Weights of a small transformer language model.
Size: width 256, MLP 1024 squared ReLU.
Architecture: RMSNorm before each block, rotary positions, no biases in attention or MLP, some layers without attention, local attention windows, value embeddings, hashed n-gram embeddings, an embedding shortcut, learned residual scales, skips across layers, capped logits.
Training: a variant of Muon for these matrices, 1079M tokens.
Each number is 200 + 20 x the weight over its row's rms, rounded and kept within 0 to 999. Layers, rows and columns count from 0. The size before them is the row's rms in percent of the matrix's.

# layer 2 MLP down, 256x1024, rms 0.0912, rows 0-26, columns 512-767
102,212,178,205,166,221,228,176,198,218,162,175,168,178,225,198,179,196,153,211,190,189,216,180,179,188,186,219,242,184,211,207,175,220,218,192,217,211,211,186,208,205,178,226,205,173,159,231,208,196,194,209,161,191,229,187,192,211,171,212,189,127,230,186,203,233,185,202,167,181,207,194,207,215,196,175,230,178,171,203,177,198,190,207,186,187,257,203,190,201,200,180,201,196,209,161,179,201,195,234,215,173,219,207,196,190,162,228,189,180,220,175,193,163,194,186,195,231,181,212,229,163,180,240,216,201,190,224,184,193,177,205,204,205,172,180,216,189,194,190,188,202,185,181,172,189,183,181,209,211,203,207,196,211,200,230,223,229,186,213,196,234,221,201,181,203,206,175,197,177,232,166,166,190,234,200,221,198,163,219,203,210,174,223,190,213,217,206,168,180,195,221,166,200,189,196,188,208,175,189,209,187,200,196,176,205,192,201,196,164,195,226,208,169,192,210,214,195,201,182,185,210,210,221,166,207,214,178,200,213,218,170,192,204,192,218,208,212,225,197,231,145,162,193,243,185,190,205,152,184,240,219,231,212,159,207,205
099,221,189,170,216,185,193,238,203,150,205,220,202,216,165,156,195,208,188,232,149,165,243,210,183,180,181,225,219,219,195,229,174,180,204,211,198,177,186,215,195,183,216,178,226,164,212,196,200,216,173,202,230,218,221,171,205,209,212,173,196,210,235,180,218,181,210,182,209,194,172,184,184,236,175,231,189,193,179,198,200,198,211,201,205,196,188,225,216,189,154,232,184,184,198,217,211,189,208,168,174,195,205,223,214,181,213,245,226,182,196,177,202,201,182,186,200,222,166,236,182,207,222,192,155,208,226,211,226,219,229,204,197,205,220,229,202,211,180,208,235,196,229,169,213,207,184,213,217,188,210,223,199,215,205,212,201,183,190,172,179,185,221,186,185,198,182,170,216,209,220,226,215,184,203,189,179,191,216,161,203,190,225,212,206,180,200,175,223,194,211,203,232,200,203,202,195,212,183,235,172,211,209,197,186,148,225,205,175,227,219,192,232,195,168,206,195,222,201,174,185,174,185,197,168,197,182,207,214,206,163,190,220,233,236,230,200,165,223,215,200,199,218,166,191,222,202,225,236,165,179,219,192,185,191,202,202
100,199,253,210,206,233,176,193,234,183,210,184,210,229,211,194,193,177,225,191,187,219,241,209,160,172,182,198,184,219,227,195,205,242,194,188,204,182,221,175,152,163,174,197,218,179,204,207,168,200,211,202,193,199,192,247,222,184,197,220,220,218,178,195,214,154,204,214,216,181,236,182,207,217,223,208,193,195,217,223,210,200,201,225,209,203,192,165,192,192,219,257,160,185,214,228,202,229,226,189,221,192,183,191,200,229,205,164,207,196,198,213,188,175,184,217,190,195,186,177,208,227,214,192,199,217,191,212,205,191,191,209,156,196,202,167,234,209,207,209,163,209,190,239,215,182,180,176,229,190,200,197,147,221,219,198,194,200,185,205,216,188,227,230,199,200,202,217,205,240,175,198,234,204,213,178,208,160,205,204,210,203,182,211,193,226,184,192,207,254,235,222,219,217,198,183,167,205,191,226,169,226,195,161,184,224,186,191,198,188,198,193,212,209,209,205,224,204,235,209,190,193,215,213,196,178,226,184,202,172,188,162,210,211,200,194,225,188,211,218,205,185,181,191,189,195,207,173,219,225,210,210,227,225,196,184,220
094,240,171,193,172,212,206,233,184,191,176,203,195,203,182,207,197,215,192,195,187,212,222,199,164,230,238,236,207,182,244,205,224,203,209,208,152,194,220,195,195,205,210,182,179,204,223,245,231,190,178,177,187,204,195,232,219,207,200,177,230,166,195,212,210,192,173,199,199,212,178,178,215,181,186,169,247,213,196,203,219,182,199,182,187,217,227,211,204,195,172,246,172,210,189,190,201,193,215,229,192,213,218,178,191,204,238,194,197,169,203,195,234,227,208,168,213,192,176,196,198,191,188,215,195,234,170,199,183,214,165,173,215,177,178,196,207,194,188,214,192,194,228,230,199,180,179,228,201,243,175,214,215,214,211,200,207,198,220,160,170,192,217,194,203,179,188,193,169,204,227,223,192,198,205,208,213,211,170,176,221,195,174,229,207,233,169,195,227,176,199,188,205,188,202,208,194,214,200,185,165,149,142,179,200,205,226,223,168,185,178,184,173,217,217,190,240,199,202,185,188,197,176,204,209,192,242,225,207,222,243,193,205,210,206,178,217,207,238,164,174,203,199,208,204,233,219,251,195,167,217,225,188,217,212,174,181
092,210,188,186,207,229,210,217,175,212,233,154,198,203,212,230,184,206,229,193,174,217,179,193,227,209,209,210,261,219,250,169,191,183,247,192,183,220,195,227,201,206,190,226,169,177,217,210,200,197,191,219,193,217,202,174,196,177,220,183,179,185,209,200,200,229,220,195,194,174,242,182,206,164,216,214,235,179,206,218,227,153,150,224,192,211,192,187,168,192,210,181,233,225,200,189,180,171,215,188,216,183,226,154,195,196,193,174,194,182,218,222,197,183,250,197,227,230,199,219,192,176,191,189,216,182,182,209,191,174,171,165,153,206,205,177,223,215,199,195,221,195,170,186,201,166,182,207,208,186,206,182,219,189,223,187,248,233,248,167,192,196,223,199,182,169,162,219,200,171,192,194,186,216,195,219,182,195,204,213,206,202,217,197,225,197,193,200,188,217,174,199,189,225,215,194,196,216,178,195,191,211,167,185,199,204,193,193,184,174,183,200,206,201,202,206,204,236,229,182,181,207,227,208,183,215,199,197,211,222,188,252,179,202,220,176,185,194,198,233,181,202,209,180,193,176,199,193,207,194,223,224,211,227,177,221,212
097,206,188,226,229,204,184,199,206,207,182,251,191,220,192,169,172,204,243,170,217,225,204,194,209,191,218,227,179,203,215,181,189,213,170,217,199,213,187,204,194,191,195,209,205,228,204,211,216,198,213,174,218,208,205,196,186,220,207,197,222,178,194,238,187,226,222,176,195,230,182,203,211,176,197,198,176,210,235,204,201,252,213,233,177,198,160,167,186,202,220,176,200,212,227,202,207,238,202,220,197,189,203,204,205,194,216,229,196,213,215,177,152,192,217,220,206,223,190,190,248,206,192,206,207,213,206,204,206,194,228,173,197,213,243,212,181,196,235,204,210,211,220,207,181,232,233,205,181,239,234,186,163,165,215,208,216,195,174,193,208,194,214,220,227,185,179,188,189,173,206,182,203,205,205,205,216,229,223,200,182,215,158,193,192,178,199,206,226,207,214,172,196,179,188,181,207,229,195,196,205,194,189,185,202,184,200,177,187,194,217,221,176,216,200,208,172,201,209,183,192,217,213,191,175,200,207,200,192,206,183,235,183,230,224,210,221,222,155,232,195,231,215,194,193,198,223,208,198,182,220,206,211,219,211,222,206
097,181,227,195,171,200,237,234,233,178,170,177,228,217,200,212,165,194,187,167,189,188,179,188,205,174,224,208,173,209,211,233,197,177,206,218,179,164,213,177,204,229,220,166,183,234,191,200,203,219,184,196,193,186,195,210,207,220,197,182,176,234,222,200,220,201,192,206,157,247,164,192,214,231,205,209,214,203,176,219,210,198,207,203,173,179,205,177,189,169,167,237,214,186,217,219,204,234,222,198,210,191,177,215,189,170,206,200,197,244,171,209,207,166,191,192,186,210,159,188,186,227,200,201,158,216,199,204,219,217,172,212,204,226,190,187,199,181,221,189,156,212,248,235,196,210,195,171,204,158,198,190,162,189,196,216,168,190,192,226,170,211,203,206,221,200,234,206,159,227,239,211,178,211,178,220,160,210,148,196,213,241,211,214,172,201,217,188,236,229,210,196,233,172,196,195,228,228,228,180,211,202,199,226,208,204,220,225,173,225,206,169,208,206,223,187,194,187,177,208,181,192,215,176,212,198,186,210,208,198,220,170,216,200,164,219,193,200,190,209,185,183,167,186,213,206,199,204,185,184,195,190,185,200,204,202,210
100,183,213,206,226,182,206,186,182,207,194,215,201,190,217,193,206,198,196,164,176,195,195,195,208,193,238,251,187,177,218,213,182,207,214,180,197,180,214,173,217,220,191,185,220,174,171,221,196,223,206,200,169,172,203,197,203,174,183,180,212,176,183,196,183,165,161,181,191,212,199,167,175,201,182,194,186,224,196,196,176,197,206,198,198,180,187,208,201,221,236,201,217,193,172,267,216,218,189,191,183,183,190,196,210,170,185,204,209,227,189,207,180,189,234,229,186,227,187,211,234,196,201,186,221,236,173,217,187,210,199,167,209,198,163,205,203,237,212,198,185,176,178,221,171,187,174,164,205,187,195,197,206,204,196,147,171,205,202,224,234,171,187,217,173,196,185,249,206,143,203,140,180,209,215,207,179,194,242,182,235,216,175,205,179,167,219,220,183,221,202,204,197,179,204,180,202,210,177,197,212,171,188,211,231,211,223,172,183,171,216,238,204,185,183,188,183,194,195,217,192,199,212,183,199,214,226,219,249,170,168,186,173,206,226,224,219,220,219,219,194,207,175,194,232,218,209,210,194,199,230,211,210,172,202,221,193
101,201,195,177,189,223,196,200,210,212,219,236,196,219,203,184,228,220,235,193,206,206,196,188,184,198,227,189,206,209,191,158,216,218,168,192,228,225,171,198,188,168,193,209,180,178,210,190,204,171,186,196,195,194,159,221,210,182,175,220,194,210,195,170,187,169,159,205,233,210,182,215,196,198,191,203,183,185,195,166,178,176,212,186,234,221,217,178,172,208,201,184,211,199,202,225,217,215,199,188,201,178,217,164,181,215,202,194,190,162,188,197,175,244,202,192,186,198,248,216,188,149,205,219,192,189,203,204,238,190,225,198,209,209,189,195,202,220,217,175,190,186,237,169,201,216,189,226,192,219,213,186,158,194,172,212,201,197,197,194,235,224,200,204,192,208,216,168,183,158,196,211,193,206,199,217,195,220,221,199,228,180,203,195,211,190,210,185,227,196,214,191,193,216,185,207,200,212,205,187,197,187,191,163,210,193,202,179,186,224,218,171,226,212,204,169,171,189,205,209,221,210,201,214,159,218,186,145,218,191,209,160,203,189,186,210,182,178,163,196,166,217,196,221,226,217,199,193,187,164,165,194,210,220,184,191,179
100,198,210,189,186,175,198,181,198,223,208,160,211,165,169,189,201,228,217,183,170,216,191,203,201,193,194,208,227,184,250,216,209,176,242,200,204,214,213,183,197,179,189,212,210,188,181,177,198,193,213,200,207,230,219,207,205,186,199,194,227,189,197,190,180,233,194,193,196,210,204,182,237,189,152,192,213,199,184,218,192,227,208,223,209,214,235,222,196,188,149,190,207,237,186,185,203,181,202,201,174,198,191,190,152,204,183,203,197,178,190,219,215,198,222,199,238,206,197,214,182,213,217,224,181,196,202,168,207,190,182,187,150,195,223,231,216,196,214,190,198,226,158,157,208,232,178,207,179,186,174,197,216,221,215,200,172,212,210,225,171,217,206,222,201,187,179,188,197,232,199,217,209,172,189,203,191,192,204,180,192,198,238,232,206,204,176,199,234,209,199,207,205,217,206,225,203,237,190,205,206,189,190,202,170,162,211,191,233,201,175,192,191,194,242,211,176,232,180,199,238,161,196,203,176,199,162,216,180,211,221,197,172,194,199,185,255,210,201,198,223,192,185,182,203,170,204,185,153,243,171,189,210,197,183,198,231
100,230,215,222,179,187,204,201,213,215,185,200,170,212,202,240,215,189,230,184,216,187,163,203,190,222,185,181,187,181,174,217,209,211,217,215,221,188,200,217,219,194,190,219,211,213,199,199,208,226,207,206,174,222,205,157,183,203,182,198,203,186,235,210,205,184,193,209,180,177,208,200,169,210,208,163,194,192,153,190,195,201,213,193,198,183,193,182,177,185,204,175,241,221,223,205,152,197,174,226,159,201,190,209,213,220,190,218,194,211,182,195,190,199,201,176,188,195,194,194,239,187,199,190,225,210,190,165,206,173,183,200,210,203,210,189,185,202,197,193,170,192,196,213,211,164,222,202,221,201,160,206,209,246,228,200,175,217,227,148,201,205,196,181,153,163,230,200,165,203,177,148,211,207,207,211,191,215,193,203,172,191,206,174,179,200,213,203,198,210,204,203,208,169,206,143,193,193,223,196,204,195,179,168,211,196,217,199,181,172,180,214,193,197,203,200,201,206,190,209,194,205,216,202,180,204,230,155,236,190,213,220,220,180,176,205,203,200,196,196,195,202,202,150,196,224,157,205,187,188,175,182,202,208,217,208,198
098,221,178,201,204,205,190,246,221,214,217,183,195,200,193,229,200,223,175,194,208,227,240,208,177,196,214,190,201,166,192,208,194,208,202,179,188,202,187,178,215,172,233,221,220,170,178,194,195,210,179,211,231,188,232,206,229,230,175,185,202,182,238,226,191,211,235,206,198,190,170,168,204,192,214,186,209,218,200,190,168,217,154,181,198,218,193,233,178,220,186,207,180,199,181,181,211,186,238,200,196,214,192,183,200,208,227,197,214,199,214,195,211,238,218,203,230,196,204,199,180,207,195,191,236,188,183,188,250,200,206,205,218,225,202,209,229,215,207,188,194,183,185,167,184,238,227,166,227,228,175,197,209,235,178,228,198,195,163,198,221,193,219,183,218,194,199,178,204,205,196,170,206,179,234,225,225,182,251,181,203,195,212,198,247,208,180,202,187,216,224,185,195,197,217,224,208,200,194,230,195,192,207,205,206,222,189,224,220,225,196,209,220,178,206,193,206,236,203,189,214,190,208,232,159,199,204,187,200,222,174,211,183,198,232,207,181,218,184,196,220,185,209,183,209,226,198,204,250,194,181,237,186,166,222,166,221
101,172,179,168,234,186,241,212,221,190,178,196,207,197,201,224,204,197,218,207,189,216,152,208,167,220,203,213,229,222,204,195,200,211,236,205,185,199,223,172,197,199,198,219,206,213,241,184,188,206,213,167,187,207,228,208,196,175,235,203,188,182,188,197,167,246,174,193,165,200,162,203,198,161,199,192,168,233,195,166,206,213,188,209,174,214,186,198,185,188,210,188,208,214,241,185,206,210,186,207,215,194,200,214,191,203,191,201,190,222,207,195,198,160,212,210,212,185,166,227,197,165,175,206,212,170,155,212,223,232,205,224,176,185,178,189,195,184,209,208,179,226,180,194,215,216,152,251,204,211,151,199,220,193,218,214,198,157,187,203,206,185,215,200,205,211,169,183,221,236,226,196,190,214,184,198,195,193,201,202,223,189,238,199,152,204,207,178,205,215,218,238,177,175,172,186,225,175,175,172,164,222,219,203,166,178,195,197,169,220,197,204,204,208,219,175,207,230,198,203,148,186,219,199,235,200,194,182,192,184,188,214,200,215,221,181,206,212,162,230,207,205,196,169,182,231,214,220,208,159,231,225,202,220,204,199,209
102,198,225,197,191,200,188,209,215,151,225,212,180,229,197,228,220,207,197,197,185,180,207,165,234,193,175,227,193,199,206,222,225,205,188,183,156,216,191,180,177,171,200,201,203,208,220,205,205,227,220,175,190,192,199,187,176,245,176,203,191,230,206,161,200,206,185,205,185,196,187,157,210,214,200,190,200,178,214,218,181,231,198,202,173,211,195,185,214,172,202,211,194,195,189,251,184,207,174,199,187,224,196,245,180,205,186,185,188,229,189,195,224,181,160,206,213,184,201,183,207,190,160,176,182,168,214,183,202,190,183,202,209,186,191,229,174,185,187,212,221,172,211,140,230,191,201,208,196,215,252,201,225,200,174,233,223,220,195,211,179,183,194,217,171,183,141,200,239,204,209,192,237,198,227,204,180,251,213,181,256,200,177,173,164,213,195,227,197,166,146,200,224,204,172,168,171,207,210,186,167,242,189,204,206,204,250,192,173,183,205,219,229,217,176,193,194,212,205,176,219,240,150,177,250,184,203,217,228,209,193,204,217,209,178,218,165,222,181,194,215,182,175,205,181,213,208,246,214,208,157,214,213,210,192,179,203
097,209,194,212,195,216,208,198,182,192,196,207,222,211,224,207,188,217,174,244,202,206,184,169,185,196,218,200,229,203,202,186,183,236,188,204,230,226,242,215,173,197,181,229,219,211,208,213,195,239,207,217,210,181,167,194,192,191,222,191,214,237,200,221,221,174,221,193,186,235,190,201,224,192,211,157,188,240,167,216,201,234,205,208,218,168,259,178,216,229,245,154,205,190,196,198,202,209,213,191,191,194,222,211,198,186,185,217,224,177,211,182,217,193,222,197,218,203,216,208,248,185,193,202,199,198,214,198,204,238,202,173,211,229,181,175,228,199,198,174,212,234,217,234,171,162,198,182,192,193,210,191,185,189,207,188,227,202,187,189,198,198,205,239,222,190,197,207,222,222,211,180,204,208,219,214,201,192,177,178,196,206,199,205,185,185,202,190,230,198,220,210,176,214,218,210,206,175,193,187,169,193,200,210,198,212,225,219,251,214,176,226,203,187,200,207,192,202,188,183,219,195,180,211,219,204,207,205,239,206,237,228,194,220,153,254,226,183,177,212,196,190,189,227,189,200,194,205,191,192,225,235,211,155,238,244,195
100,215,194,206,222,186,232,164,183,208,171,178,223,196,202,217,171,184,161,219,207,214,229,221,190,193,198,198,232,210,239,193,171,183,219,188,191,169,190,201,195,178,185,207,208,193,186,159,174,198,239,178,169,239,215,182,227,235,201,162,190,177,250,218,199,178,227,206,192,208,221,177,167,202,194,204,227,203,196,176,148,196,167,187,193,223,211,220,175,191,172,199,208,171,208,213,197,169,226,212,195,166,188,184,209,181,193,234,235,212,196,196,233,182,207,228,231,164,198,226,212,182,184,224,190,187,209,223,220,197,199,213,217,176,191,191,192,229,202,228,180,193,202,180,199,198,223,222,216,185,195,157,212,190,181,204,203,234,193,183,208,218,189,202,219,219,204,191,188,175,203,208,229,190,194,189,204,220,160,188,186,208,210,185,167,198,200,195,193,186,215,205,198,187,224,217,182,186,169,242,208,205,191,224,195,207,204,163,249,197,185,204,214,177,177,225,170,198,201,210,128,166,224,180,175,217,192,208,234,206,230,193,204,227,207,182,190,200,201,159,201,173,211,215,201,183,202,171,216,216,190,223,226,175,204,187,173
100,251,215,206,203,186,214,198,196,187,137,222,211,192,224,206,202,161,205,176,152,204,166,225,202,194,216,203,203,161,153,187,172,180,236,208,228,206,227,224,196,173,183,213,205,216,219,206,181,170,184,178,178,209,194,185,217,177,218,210,162,191,195,200,214,214,221,211,180,193,196,195,192,191,199,172,179,229,218,200,204,198,209,203,190,193,196,182,228,159,170,179,198,164,247,217,201,235,239,215,196,215,217,220,197,174,205,165,192,157,184,180,183,202,225,199,204,238,203,213,185,193,197,206,178,212,197,176,189,198,181,215,212,210,212,187,199,184,207,199,159,204,183,185,185,195,191,202,217,248,178,179,192,206,175,186,213,234,188,188,215,192,183,163,206,242,193,173,202,218,243,193,177,209,199,208,188,209,219,191,221,212,209,192,190,201,214,176,180,210,171,177,226,198,211,201,184,199,193,211,224,236,208,201,183,182,203,236,205,193,203,218,208,196,203,201,183,222,189,190,224,209,205,204,208,197,188,189,201,205,208,238,172,214,196,199,168,152,202,215,204,150,202,187,182,197,213,192,218,188,196,199,235,219,224,194,225
104,187,200,210,198,211,199,214,177,176,204,198,197,209,207,190,202,162,192,201,191,197,194,191,218,218,198,147,204,197,197,207,211,205,232,201,140,150,233,221,202,249,227,180,193,201,170,217,202,222,227,199,202,214,209,186,196,195,189,219,193,217,179,229,192,177,216,207,177,193,191,172,194,185,188,245,217,220,226,196,205,189,232,211,224,187,187,202,168,194,203,196,136,199,189,219,176,197,169,203,205,190,193,240,207,185,199,203,180,180,183,193,190,204,216,203,219,210,190,219,204,203,205,217,197,227,227,189,197,209,140,180,189,214,211,204,211,179,204,200,235,189,206,210,212,188,219,172,186,177,172,223,193,167,184,194,198,185,235,236,185,182,196,197,214,220,157,212,227,246,227,182,182,205,171,210,182,193,209,179,168,200,215,189,186,193,173,241,187,163,210,199,229,209,210,202,193,246,190,201,203,207,219,199,170,172,185,172,226,203,182,189,193,220,195,198,187,248,217,214,218,227,157,213,192,200,208,191,237,187,197,214,202,217,189,181,172,189,221,222,204,236,224,198,221,179,201,185,220,205,199,234,214,170,228,223,200
097,200,224,226,192,212,191,225,153,173,162,231,217,218,206,192,211,215,169,212,195,158,230,206,206,195,187,214,212,184,211,221,183,204,206,220,219,172,190,215,210,186,187,210,181,183,167,223,188,221,187,225,180,171,212,202,194,202,152,208,216,216,188,235,205,195,243,232,185,165,166,167,216,191,219,201,204,232,213,198,216,227,216,217,200,239,213,208,220,220,171,157,212,195,185,174,187,170,205,209,181,209,212,174,176,220,227,197,204,176,165,191,179,215,227,227,202,233,176,195,228,211,189,150,199,215,228,193,202,217,188,205,201,222,198,205,181,200,181,214,247,199,205,180,184,229,217,206,221,223,214,219,202,206,222,240,190,156,235,190,213,195,193,195,167,199,191,191,224,212,197,198,235,210,166,204,165,200,212,200,215,207,226,189,194,168,190,207,249,238,221,231,211,183,196,214,189,201,186,202,188,217,177,210,227,196,207,219,227,202,190,172,202,214,189,203,187,173,212,187,185,193,225,196,207,234,218,209,202,215,186,220,169,188,219,198,220,162,214,224,165,220,210,170,180,185,167,201,177,218,190,207,217,200,209,172,206
100,201,181,239,185,218,203,185,229,212,187,198,191,178,203,252,193,158,217,198,210,197,173,199,214,188,251,170,190,208,210,180,200,187,185,195,184,202,214,222,225,203,185,195,204,177,197,212,209,221,241,174,232,217,180,145,208,204,202,200,196,186,187,223,222,182,197,194,196,216,217,219,211,211,185,210,206,213,186,190,184,219,155,200,224,193,205,175,192,202,186,181,228,208,223,223,206,200,227,210,185,191,217,216,189,209,192,186,221,206,202,213,230,190,152,215,209,196,164,198,197,227,184,204,188,201,186,183,173,212,190,195,221,205,183,219,198,194,246,222,221,217,193,188,191,189,193,213,181,207,243,177,218,236,192,181,216,228,174,182,243,172,203,225,224,198,151,207,215,189,151,220,215,197,202,210,176,174,181,212,200,200,219,207,228,196,214,192,203,174,202,194,216,179,182,187,160,195,168,213,216,167,183,186,229,212,195,194,183,188,183,219,188,180,211,185,215,186,183,218,235,216,204,200,117,196,229,193,158,218,176,216,206,201,183,202,209,190,231,196,198,202,214,175,209,211,165,178,224,211,232,182,189,178,257,209,227
103,214,241,190,175,170,233,212,167,186,177,188,182,211,217,183,178,184,168,187,184,199,206,192,179,205,216,190,214,201,235,177,215,224,190,214,194,222,200,169,194,160,178,183,171,191,191,174,222,198,167,213,207,210,211,183,196,190,207,206,179,212,186,213,219,186,211,173,194,204,207,171,187,188,210,198,197,201,185,208,164,198,151,183,204,201,176,231,190,225,242,202,222,176,197,227,171,174,223,190,234,197,216,223,195,198,212,228,208,252,206,197,163,185,188,157,205,218,210,191,224,201,191,216,234,217,215,157,219,173,215,203,215,176,192,189,202,197,170,184,158,172,185,178,182,215,168,171,215,167,159,212,187,181,209,180,195,182,230,172,189,174,205,185,212,207,199,210,184,179,209,195,180,203,217,217,215,191,185,221,203,212,209,193,197,213,211,193,212,197,182,224,197,189,173,205,198,177,178,235,165,219,201,213,179,232,217,176,197,189,195,189,219,183,239,177,200,178,232,150,171,182,177,185,190,183,205,201,226,211,224,207,215,185,169,184,204,189,203,193,225,168,209,208,178,219,187,188,192,207,173,231,210,176,145,199,184
101,185,201,207,217,184,225,214,249,228,198,187,217,207,228,203,193,228,200,172,240,217,193,209,203,193,187,199,208,195,204,229,217,199,224,192,201,228,192,188,193,183,209,231,178,176,171,171,180,228,207,197,181,193,202,193,186,220,202,200,168,188,185,206,167,165,221,182,186,196,205,230,217,231,204,162,211,214,181,186,225,211,203,215,232,169,217,192,178,186,174,169,204,163,178,240,156,180,184,184,221,185,190,201,219,211,210,222,211,229,190,203,157,162,161,198,217,174,205,209,190,194,203,222,193,213,217,230,206,204,177,191,228,188,190,201,168,193,224,215,215,186,170,195,196,172,222,196,230,152,211,196,213,182,188,190,196,192,226,165,227,171,200,198,168,190,212,180,182,185,233,198,191,175,178,177,197,178,179,218,213,223,192,178,198,186,223,175,235,152,204,186,175,176,144,194,211,169,196,223,225,175,187,246,215,164,171,205,195,210,179,197,205,188,199,192,204,238,203,202,178,199,189,199,189,196,192,238,224,191,213,188,202,212,196,175,198,197,177,194,199,197,223,197,214,174,191,207,216,190,143,194,195,197,203,212,220
102,213,208,173,205,201,219,214,214,198,162,182,226,242,178,176,206,176,204,197,209,213,191,169,199,174,213,227,204,191,208,181,228,172,225,212,196,216,197,189,237,168,224,192,226,199,201,202,178,238,207,171,210,193,220,191,207,197,183,170,193,220,208,186,232,195,165,188,173,187,207,169,172,206,216,212,210,191,203,191,190,163,213,191,197,195,166,187,213,205,182,226,174,205,145,159,212,200,173,205,187,206,202,175,191,173,190,189,220,211,186,191,204,206,174,193,224,205,187,217,187,215,211,252,211,213,176,195,203,209,242,227,205,182,176,194,188,240,180,191,157,185,175,181,188,206,180,222,182,228,198,189,213,169,184,232,141,196,194,197,217,177,214,150,199,221,210,205,222,251,199,202,165,223,209,211,225,191,172,211,191,200,181,212,191,152,204,181,208,196,210,195,196,164,216,192,200,176,194,217,186,204,181,198,213,200,191,227,189,210,211,231,223,231,211,210,208,190,208,209,197,168,158,169,193,208,199,206,202,207,201,180,195,181,199,201,192,231,202,226,250,230,180,198,231,237,162,185,210,204,198,215,233,196,210,174,168
099,182,162,222,208,197,173,203,201,215,170,175,203,240,220,182,204,201,187,211,150,200,226,200,207,217,205,197,200,200,185,205,208,196,187,193,198,230,195,224,190,241,211,180,200,190,206,178,186,197,201,219,208,170,189,181,203,173,208,206,181,182,196,183,176,177,195,160,207,206,221,202,194,193,187,215,199,212,165,182,225,216,215,190,171,206,171,196,202,171,208,205,209,201,190,206,208,174,189,199,206,212,212,208,230,213,193,213,189,258,194,156,180,209,195,192,202,210,188,177,181,166,204,222,210,190,205,215,222,181,200,210,180,196,193,188,219,160,217,168,218,206,203,228,207,171,215,185,194,201,203,150,215,162,175,208,200,204,210,207,220,187,205,198,202,218,196,186,201,168,191,199,186,187,218,184,219,205,168,184,222,190,212,188,218,166,207,221,227,181,208,194,184,164,194,173,200,206,186,179,199,224,193,199,168,204,145,192,185,179,190,209,200,190,181,169,169,205,224,240,184,199,169,195,241,181,162,187,200,197,193,207,171,202,171,165,190,183,193,199,180,182,187,233,178,204,204,188,218,157,187,166,202,151,185,207,180
095,189,210,175,183,178,218,186,200,189,229,161,185,221,180,178,198,179,181,208,206,208,186,225,203,165,183,179,206,204,197,193,205,182,215,207,194,222,190,171,176,203,212,158,190,216,240,190,168,188,179,192,202,217,226,176,193,164,198,221,185,231,198,209,217,190,212,199,200,244,134,181,179,201,215,194,224,221,200,207,192,202,167,198,181,207,199,179,195,215,159,200,186,182,195,173,201,205,239,227,195,200,226,204,252,210,230,190,204,197,183,218,197,185,197,173,207,228,192,231,161,211,180,188,186,215,196,229,199,213,185,207,179,220,206,202,210,200,197,196,195,189,206,218,212,194,178,202,169,202,192,173,214,179,208,227,213,226,219,211,175,187,189,163,198,237,178,181,188,219,169,206,212,242,186,195,186,175,158,194,222,216,222,209,200,189,208,180,194,216,210,181,189,171,210,214,216,245,203,226,237,199,176,164,232,180,219,212,185,194,183,218,220,196,197,182,203,202,217,194,240,173,202,187,183,169,195,256,195,208,133,175,217,182,233,154,216,214,217,210,217,155,219,215,207,208,221,178,221,225,217,206,169,164,177,248,184
097,154,197,187,178,236,240,213,200,181,211,190,175,201,223,201,224,230,198,186,172,188,187,182,177,182,189,202,206,178,222,208,204,222,194,183,201,198,202,210,193,247,212,147,209,222,191,200,217,172,214,159,231,221,185,221,201,193,177,187,172,177,200,173,157,183,191,183,173,176,194,199,212,204,204,202,181,212,185,187,166,239,216,204,207,232,210,201,204,213,181,183,178,210,153,227,183,180,201,216,165,171,207,177,237,196,227,207,182,133,190,182,180,182,206,205,168,164,205,206,197,187,183,217,180,187,191,225,188,200,201,205,177,203,189,167,187,172,213,189,212,196,224,179,207,227,210,189,185,166,186,179,211,202,203,201,199,170,198,171,218,185,176,175,219,217,185,159,224,224,192,189,237,185,243,235,195,189,201,162,185,223,217,207,234,225,167,173,196,184,202,223,185,183,213,198,224,212,196,225,212,213,207,219,228,214,186,163,198,182,187,178,225,199,192,213,231,215,235,233,198,240,200,205,171,179,204,176,195,207,223,253,201,176,205,232,205,200,192,202,186,202,192,190,195,199,210,205,187,184,198,169,227,191,172,224,177
099,181,216,226,231,169,215,170,207,170,165,151,198,226,215,184,207,203,186,224,158,180,202,196,193,181,227,180,196,179,187,195,202,201,204,189,204,178,183,168,183,191,186,209,195,198,198,212,188,249,184,184,189,220,216,207,247,197,201,221,197,201,212,208,205,199,185,218,228,175,172,232,197,202,174,222,198,204,165,225,193,215,210,223,207,241,180,217,203,197,201,205,198,228,200,185,211,188,191,154,218,205,212,193,201,167,199,224,169,183,187,194,199,194,207,190,207,192,190,221,187,228,177,205,176,221,207,193,210,215,174,178,151,206,212,165,190,200,205,230,233,198,194,156,201,177,182,184,189,188,224,182,259,184,168,225,184,221,195,172,224,204,197,202,209,233,206,218,180,201,179,206,170,185,196,210,196,180,205,209,223,175,201,175,168,192,197,208,175,178,191,213,209,188,154,213,192,228,187,149,187,203,204,175,194,203,199,211,192,209,180,154,197,215,200,185,211,185,187,204,236,190,200,203,219,175,175,202,214,206,185,186,215,222,204,204,167,241,181,244,203,193,208,195,190,213,199,209,205,180,202,217,199,186,179,197,191